config.toml
activation = "gelu"
norm_eps = 1e-05
positions = "rope"
rope_base = 6430.0
bias = "none"
parallel_block = true
init_std_up = 0.0436
lr = 0.00156
grad_clip = 2.0
warmup_steps = 411
decay_fraction = 0.705
seq_len = 1024
Each number is 128 + 24 x the weight over its row's rms, rounded and kept within 0 to 255. Layers, rows and columns count from 0. Numbers have three digits each. The size before them is the row's rms in percent of the matrix's.

# layer 6 MLP down (transposed), 1024x256, rms 0.0721, rows 12-37, columns 128-255
107:111089135114162134141131155137158160103109128110148123109151107134161081154166133146174142124103158107120166094138190096086126109098154110133135152171106156159136137136150091122104119118117140086125143153099145166156103141087120124190098118119107148139118176128171132155099135126143145126091114130156166136099103108158133102084076130131158135115142123092143113140120143093132122134118
099:099172178156123147136109122141091121166126132138151116115129089124109112133115133172121143120126099164156137112127125118123087100118097129138113155089114098087135124128153149136182142123113136130143146115166120151119146132100123119135110136124096126162132179167144148112121119100174176132086112120114097127123095087099122141158155094150134111081105104089149146121153107134154130117088
105:134117106123123157143126126122130116163133134108133104131151143078167106128122131112124112112114123121129069166092152177130127144097121149173130124115128132132109136159122141129174115137147130152149116158091139126089126095141138101126151095129149089171127153143147115091128097098173178076136137111123080102122133129136140152131131134130111150076177153125088166144104173147109106112181
097:088154100174124142116146149135116140179101152144129127112135122105093103123109124108130098142127124101092119136114110144168145123084117130134114133113153188173103118136176110107116149172133084126111128090150144119128124135099155101129097101116125154144134126146156112137125153079131113133111151154129122133149166157131120097147121105146103117172111124116145166109122125139128138172202
106:105111114136104110159156121126122109160136124133117188107145118106170097149093105146158097108106146178131131122120124155135101135100122111123106133100131156104142120097163092127157127105149190098092128105146153134101146109119118114134137090085138059112155136106096119102105159122118129106146117133130165148131133168108108092125132196142091126156135133146094152116095157121116101149133
102:121120110134157129085170152157126112151141126106172163129151140118129141103116153137115115141130136126100137118147109160122190108064123134117157154149121104160071090176123119146122076112152080120139110155136164147145114120125107102128140133118100129120124150127086161105135107138126138125140118160141098130155137082124134126123120152165118154184099121129186105135132126141114154132122
098:128107123145168123137101139123134130140118142133142105160110151089173105132127119135150092136114156135087136119124118148118094123161110151142100101107117127120144127143119091185110122094097141115151077095080105129169151132142122147155105116131128131106107112095150106157133154113157128147150166104126137157141111174154124154156125137146121152114084095094128106178138101140161128111129
096:120096164144150150119123124140115133154114126139145083118130142132145146175125117151128152119087119184097138121128128117170100172155218106114102115101096133158133152143101166113126116110130154154117174135138147161133110173157144087154121132137129131146101148165119147103126164126113130137130138129082131100138119163116096099086147122081125100132110140146133112122133137158100166102145
092:132151164088160122101136215111140128155107150129166117138156102109118147109114144116177113174152119141116073103089119136144114147117134151093113109137144092119142120104081116135126119100085118125177128138120134135126125137111076124130135099120105137163139117092134105109130170105091117072162117127097123121129115105132149178116107129176145142117100144129100123118086104149127142108141
094:140105116133150090129127155137151142193086165077152150123103115113120118149137102120097079112120142144080120133141150133151141126143147127117136144108141122143146144112124122129083177072141165117155073133123128086134098150124143145100139099107131111089115097161156166182137125102139125105145119095103118140118136135129148092119114123125110133107158154096152126120151126122173141108149
110:091144137113138112109186135144118122121152088104139127191127141122096089141104136159092105111137121093123117113168127145111113113140126115152159164160097131108107130135123105157127109109114108138123106100087143131128136079148147121156091142166114147128121141127136130116124135102149155137104119112164142124127098169096078148139118152160150086139120121120116115154138150097136116100118
087:141111108166126126122136115104127143124151127117153169112178117103125170068130119122163128138100104113096193161140107152138124126148143136094080074114144108132135157108104128144158110085117143148143108163146085109135144108145154135096110153118128155124109074185116106139148091160101100145095161139096103142144141119090099132155147145098124149104166097132129121125102150160090111114143
106:110122136116127123146052154112125147143140094170079121100129071170110191166104119132127132085159155168115135124116135113134135111124086120118131109154161129159108142128121167143131147164108115169098113135108125123093131148113140117131124115132147110133148115122098125072147108153127128112121137111122144106156144091094139161124152156147135102148111110151121150108131180143111083097147
104:148139112118126163134161129128114109119118128131117106169137132134128165133090119117134086125155115149107139152131102154105151117148149178131107140108151124104116109103127141153112164157131127113082095145133104143137131159130096130154172152134156132163143093118178139180137115079153099142140118141133136138161146103130157064130129117117120110096112134148136112101112099145156172106096
101:136167166099140127111125109110073123124094168136124175126101134140094177111088092160099130142091088102123134116119115119109125103106146135113127135170102092121143143128121106162124120103113132177113124091126153127095126126166103152117134128124154167169124114122133105048125158155128153097135141165124127124119138144140102177146143145097157147108130153117173127105162115104111120149100
103:141128171147131098093121138185135122116115118097144145115133161149167163125112117131092100103126144098158105149126133136162099167124116100097113141140126091138135127112102131105098110111122147130137117165117099083122108150122121132141170123107135111122126186117145112108058126155153139156153135104105087115149148150158104082130134115109123140135083128184078096127122147107131203130118
100:149102109123086167105148093102111141148164136156111075126173167155122095111133125104148127101132162141101171133151100093093095145128144101141112129102124133116135166151150119114120118146085141137157129125105112158141159147147095120152139106137084100145096141099145106162120129127149131139155161159141137130143106106117144118134121158178119125107173078110114154133148097172138135142147
101:145136120086148129152144162133125122131101082098132149155105087159091158148118073144120118132147107129135099089100111125117097116135154148136177092100060110116122104169130135134112112097120115100134148140165154134146104118123143133121099105121152101135142144136146131130130129147104105147164131146167118137157142116142087121108165140089152168107163135151150146120156092121096135124134
095:116102100131120158117120137087159136133115161139148170123148134079179113108214122127117128099122155122135168101085115155091133143143129112150093139102143110133095180118114101104128112116086117086163148116162132101123107152109105096128131116126152104123136099122164102137165111128121134146112161118101145108102127117117134138119136111151150128172136159106177095142110096135130097149134
098:134085138104160134123181111160111099135111146134136116138168129101139144098102116156122147148145109151146134139125089106140136148121127113105107114092153087099118170146125114109138099152106138158135125123190113139142107174107166137130137140145089131073094140097083125113157157169167112142128093118136112089085087083135135129123143119142149174152146152125102150112138101102169161158079
096:142094122087159192149115146132145103074194136138140139146087132132123131136144158146122127121141115153150142122124112117125090127099108118094115104156107165110093129120129093159117103089172144115132128138139172151105140093102126111121081108139149142133143132118142139173137161099134114092130140139122110123144154096106135142148130116120150107112158071138118159173143128140163127114141
089:090136152121140134111147128114125085137142129118143126058145157210111160156136161146138146090122149137177145098145099127158133152108181122123145133120106136140126135114123128138171116119141126135137104167178077154147119139098098088139132106134137149118104137133123113092141115103162103094136145130122129109139141152119121128118088132090120147091141162119137113134149163123102115179130
099:112140086136122105148143123107119174127118118134127114116136105141149137147160085116113151123140122124124138108115124113167150135128112156145132137127144133124108102134120102105133155117131101107105147101204108114129117144085136140127103112126110106103143103134098114159130140114109157147165145133126159102134140156126137125172144154103173082124094126102165100122082104112100160151117
096:137135102126162097084114141141160160115127084088114124178090150134114138087150107095106136136109126157094148099122090167100122125153127106153163144088118134121120144139124143134118152082113134157115132142098171146102154131143131116119105132142159073126172138140116138159131130149104152076081184123142141159157138094088134136147110169144123088148143129139105060133134118110127118124126
098:143139113115117121132141125120151125133161132129158149140149148104152121103098108114154139114135107107158120126118136132136120114121073138143121136114137174089182159121129123156112139086113101104151146157147129095103144169099116111109150097146191109161153110116132124109130135122132136123140136166131154121161156117133081074112132093097154114134125115121165141114140097149105117098125
109:115083101133115102161109122146098171132129124116100107120127126113171097172110115116120154172163098154114144141137157177145155129089133126120118115153132170113116103115130091118114146129137090136108127146103131134106124147176173122135145115136106100114122134117114158104138141134095110133138126094061139151127123137177137156126139116130112116119142127147119152071096161118171094111111
# layer 6 MLP up, 1024x256, rms 0.0849, rows 13-37, columns 128-255
100:117126146069170098140128123172148107145140142150104130119112105122101109121066111112116170156136105100153126098132135113107142114164126123167139132134168091119132108111148148161106102139124134125105165151117158145077131111098102085147151094096097158143124140165106141139114118168093135114109166162105095149136098136109144143119155131157082130121155149110078156105132120132111128144096
104:112139154150112139131129117151138187131147133121083099115138124120112134141128123110142114108129207119122115132133119096124171144110123162124163143108127122137122187127121141115133111140115126130144082162072182101114143131074147101112143145148159157122119172151121085088079134172132130164127154166128172139112081107183109087106140111112074099124106117112197169123129154134098152114165
101:111100129104165166152102119161129109136185125104124142117133143177112126174111168178162142113146115158156178108131094082157096092118098087100062134146162091098165157146119122126143151174131154094129139140085113125111120140122132071093144105152108138112102115154146160130141114166100137117163145139152141124157113117142115111128192134158171093093121115098160143141128119113090112070137
103:140157166131131151126100092124120116094129088147080161094128125134082093109167154118117166139136131134147147103177117080105135120127107169116163149121118171167162123109108101119144121116133136109121106152135153101096106121167140130154135113135095114139096114122185145107160118193172157141091126096163134092101170123142161142104121099146131077100137137136157167109124128138103125091147
105:094149110158137111143121111133095084110113166147102159141080132090125165126178104149159152145147133147117131123090105124109141096121130136082147133103101100159144154134128123116187137119146156122145163107116111125133114144114051122125159099142097148107132112128116105162104113126168109115126058111092094114124123151102109130103152120140134092104162093165100158150150133068139117136105
102:103107130139117114156143088114098115116155121202116143134143126084084072124130118088108144116137136176098081186144101140148153121124129127083125140111095159143113127128135135118107114138150176134091140185140138127176147103182121149178151136117115130098113147145138144152153119136177150115125132135127152094155167133131131106138193114119150091146164137123147151117106151117133132099160
101:102073127140124139122147150102101157153157130139128130081169110107116126143128118127162148172133131105157098157118103082094135094157126136130168127148129082163119112117131149142153119137130118092130153126090116085135103119142147147144096151128124125147104127082079142126174128153104143121164132118132107173067149087137130118143125145173097163089138128173156093138167138080108195161111
099:130088187132141118158090147166090143120114142145092087099112118164131126139142105135170140112162129145087146095143122112118121109127137132146143102135150106169129124124160111167142132137100178117106124164082105104116105109083128154167128118133125119093130173144159133129165140193115155166114156154103138107130113122115167098155115141098153107131139117131131187136103152084151173137117
090:137133144102100159130141118143099173109144117129091101142116089143119140132085134133156156149153125191181134127128112124145107126114088074142123124123102131098093074120115108157112085134133096139088151121127144124118111127118104112130111164127104167127131161123112109081184135178134100147116138155115108089163134090099118176102115123160135134143114068151103094142084137125115134128106
112:136061122127178089121090119157145150126106139156079098152115146108114080108131093145136109144180102133110145130111154128151130085157119131115163137134114189129178147094137137160132134160108138102117124120124149126117118127109102135161111119166182150150140125101178131128108116127119129100152123140119131157112100091079088109098105170120127122134117157081149119138112129119113070124114
094:126103169160116071136115116139127169118132144138155141138123129147132108142146120159090136147176113092160129120108151135093119107106139134136187120102153101139148088106183130136115084121154124122099115107128144109065118100105160121131145130149093144093131131144125132139100123164135171122151134115096171125128137178102176130110095117105159075102158156118148144120132142118112154096143
095:126101147101098122087149135150137121076127151113130105108155118144108157188129102105107144113131128160151132115102119151095126123140138138122114151141102082164134162127151127120099140094140157130121101136173154144129148118116119160145144124125146127141095104110093137143131139141128139117080163154140152167114107116139127104118100095124111131131132148105162143164092112115123108084155
094:120131170191157096167129133141147145107134151154087133118152116177129126131142110090157136161123141095150158121161124131121112118081144120119117113130100126161130106114148107125163100143149113134163122098103093128150167154119085104098137109091102153179140140143153126129128120168151130145126146118137154108108123120127122112121103157119121099120095080100169170127170152098116166117146
104:091100103072136102117092115154144073166146108143113126108115129148124109171141109132141139173153160110146143158123132149126167133105140150120159151099121143140168145159117079106155123139167103122078126104160116118134154159099130187156152117117067110078116118121085125140148138127132095122149102137142146127088141146128157111109120112118129110113146137149191142152119123127099143103100
100:120133125178118138172115099109152104101098129126143149143155097122108148127132115134127113137124132138114140127112182153093097121090111139158125135153133146130159129104128104143147079167151146162092100112139144148145144140138116130139112106168099119097106131100124174141150110127155146127148104151157079128115131122161124105096160136153101121118098088097093131140149145145110135061160
105:115164114103115128063128126129130132110129127127131113146177075115109108128118135119158129174118123115093064181103174113126111133158128151091117140134097106090164187142109136131131130126159083144146098139120132088154071083150147158110095088113192110134139112116129166103124136132140163171142104105104135115155171136150123116095153163127125107134138165133113136122121128132091101152142
098:079124137136123150121124142137124106127098130153149149114101113086088155130113108135141163120124143140178109174111143145111125176127144165116107114148109110174144127129128143143134146154110102110111093119099138123132128114117117131127156149125126167156149155125134123110164106115150123122157112156154094089156126128134127099116121149095149173112112118141107129145177135151128111143124
098:089131131133127110156098097124149121094172124128123098157102119126105130198102069142155122144128100153131112118138139121132134123085120125130150130149144118134128075092155104152129104178165127139083150087080097108133130180135116107130132115103117116135139108123132146136107124133123116126131111124137089115159172131137149116112106125086116089117140144141112159119168159153109165096145
100:099127137127115121134152106159109137096145175163103133114118124144101115088113116153169141138112117162131131137171139131099156104138132150086142163171149100112171095100133154145084082149121125135135139125145155103129086113115097145096152133156116124076103084151109175150149111119162146140119124095147168092128100145126142148138130149115140109103170105133129164115116139132085176119129
101:144112148101125102115115150125176088108103151115095124129131121121105184103158098141142136168148128135143127163091122098134129143103140115094092122137097121173101120158140142174140122114134116130164127126141087125157123115119096162120159139187093149102155116098104107145123099152138190182140147149130121124131129108143144128114181110110137110135141143129130170134168077133156102093123
089:136111122124153084114081127149169154129136158104102117138121133094143134109134097107148125140135127119086103147115134083108102100121140128152142118110127099128113143123155125130091062142142100102109131104086138101113166186152149150134095131090156115119136141139134119114135142187173170145102105143174127158139110056130113097125159177169096118141132095144148109132083145120143141139147
097:107149116132159145135098114128152120078115088100113152130147133167107117119167127146147153165131157127154085154126100074092134162121149154153146094108160093134178149088153150104107117113146143129134125152094102124122141111166117127134163086141077160125100115190132113156142114160126151126143149123147113112141142143119135080113163157158075130101188097120176106148163110126145102131163
107:141143155113148128127111111113114184122097130079103126112113108100097136135104138096100094146132132086107130094160121129114090132123108130106144116122153110125123158091133093136169129112144127094102142160158173156117143156108109125126126132120107184111105125126139101146118117131107124140104132125093109170098104154094142135109133139132117190146106140105170152164132193129112123168135
101:095139137133112123146162135140124126122104114115108107083161121143140146108109171178145144164135131138085124113167128155116121088126131115093121108125143102127152089148140092130109081136147156097113111146124155168095119141149130098110085167088102149068113145148147138127113117132125121139089112117089105124143101083137154162094170134153105131138140101105129106108176163122095136131110
112:127091131156119073138159117152091142110150106119130170120105125139125103154123141135118185142132112152112121141129174145105127141107123109061164150145106137102146107106091099124136131093145084112120125139131130108172124118156153156168111122143136108086118099153118153144146098160126081170127163140093152133150091199107146114150151122116130110119149154132102147144095169113092101175184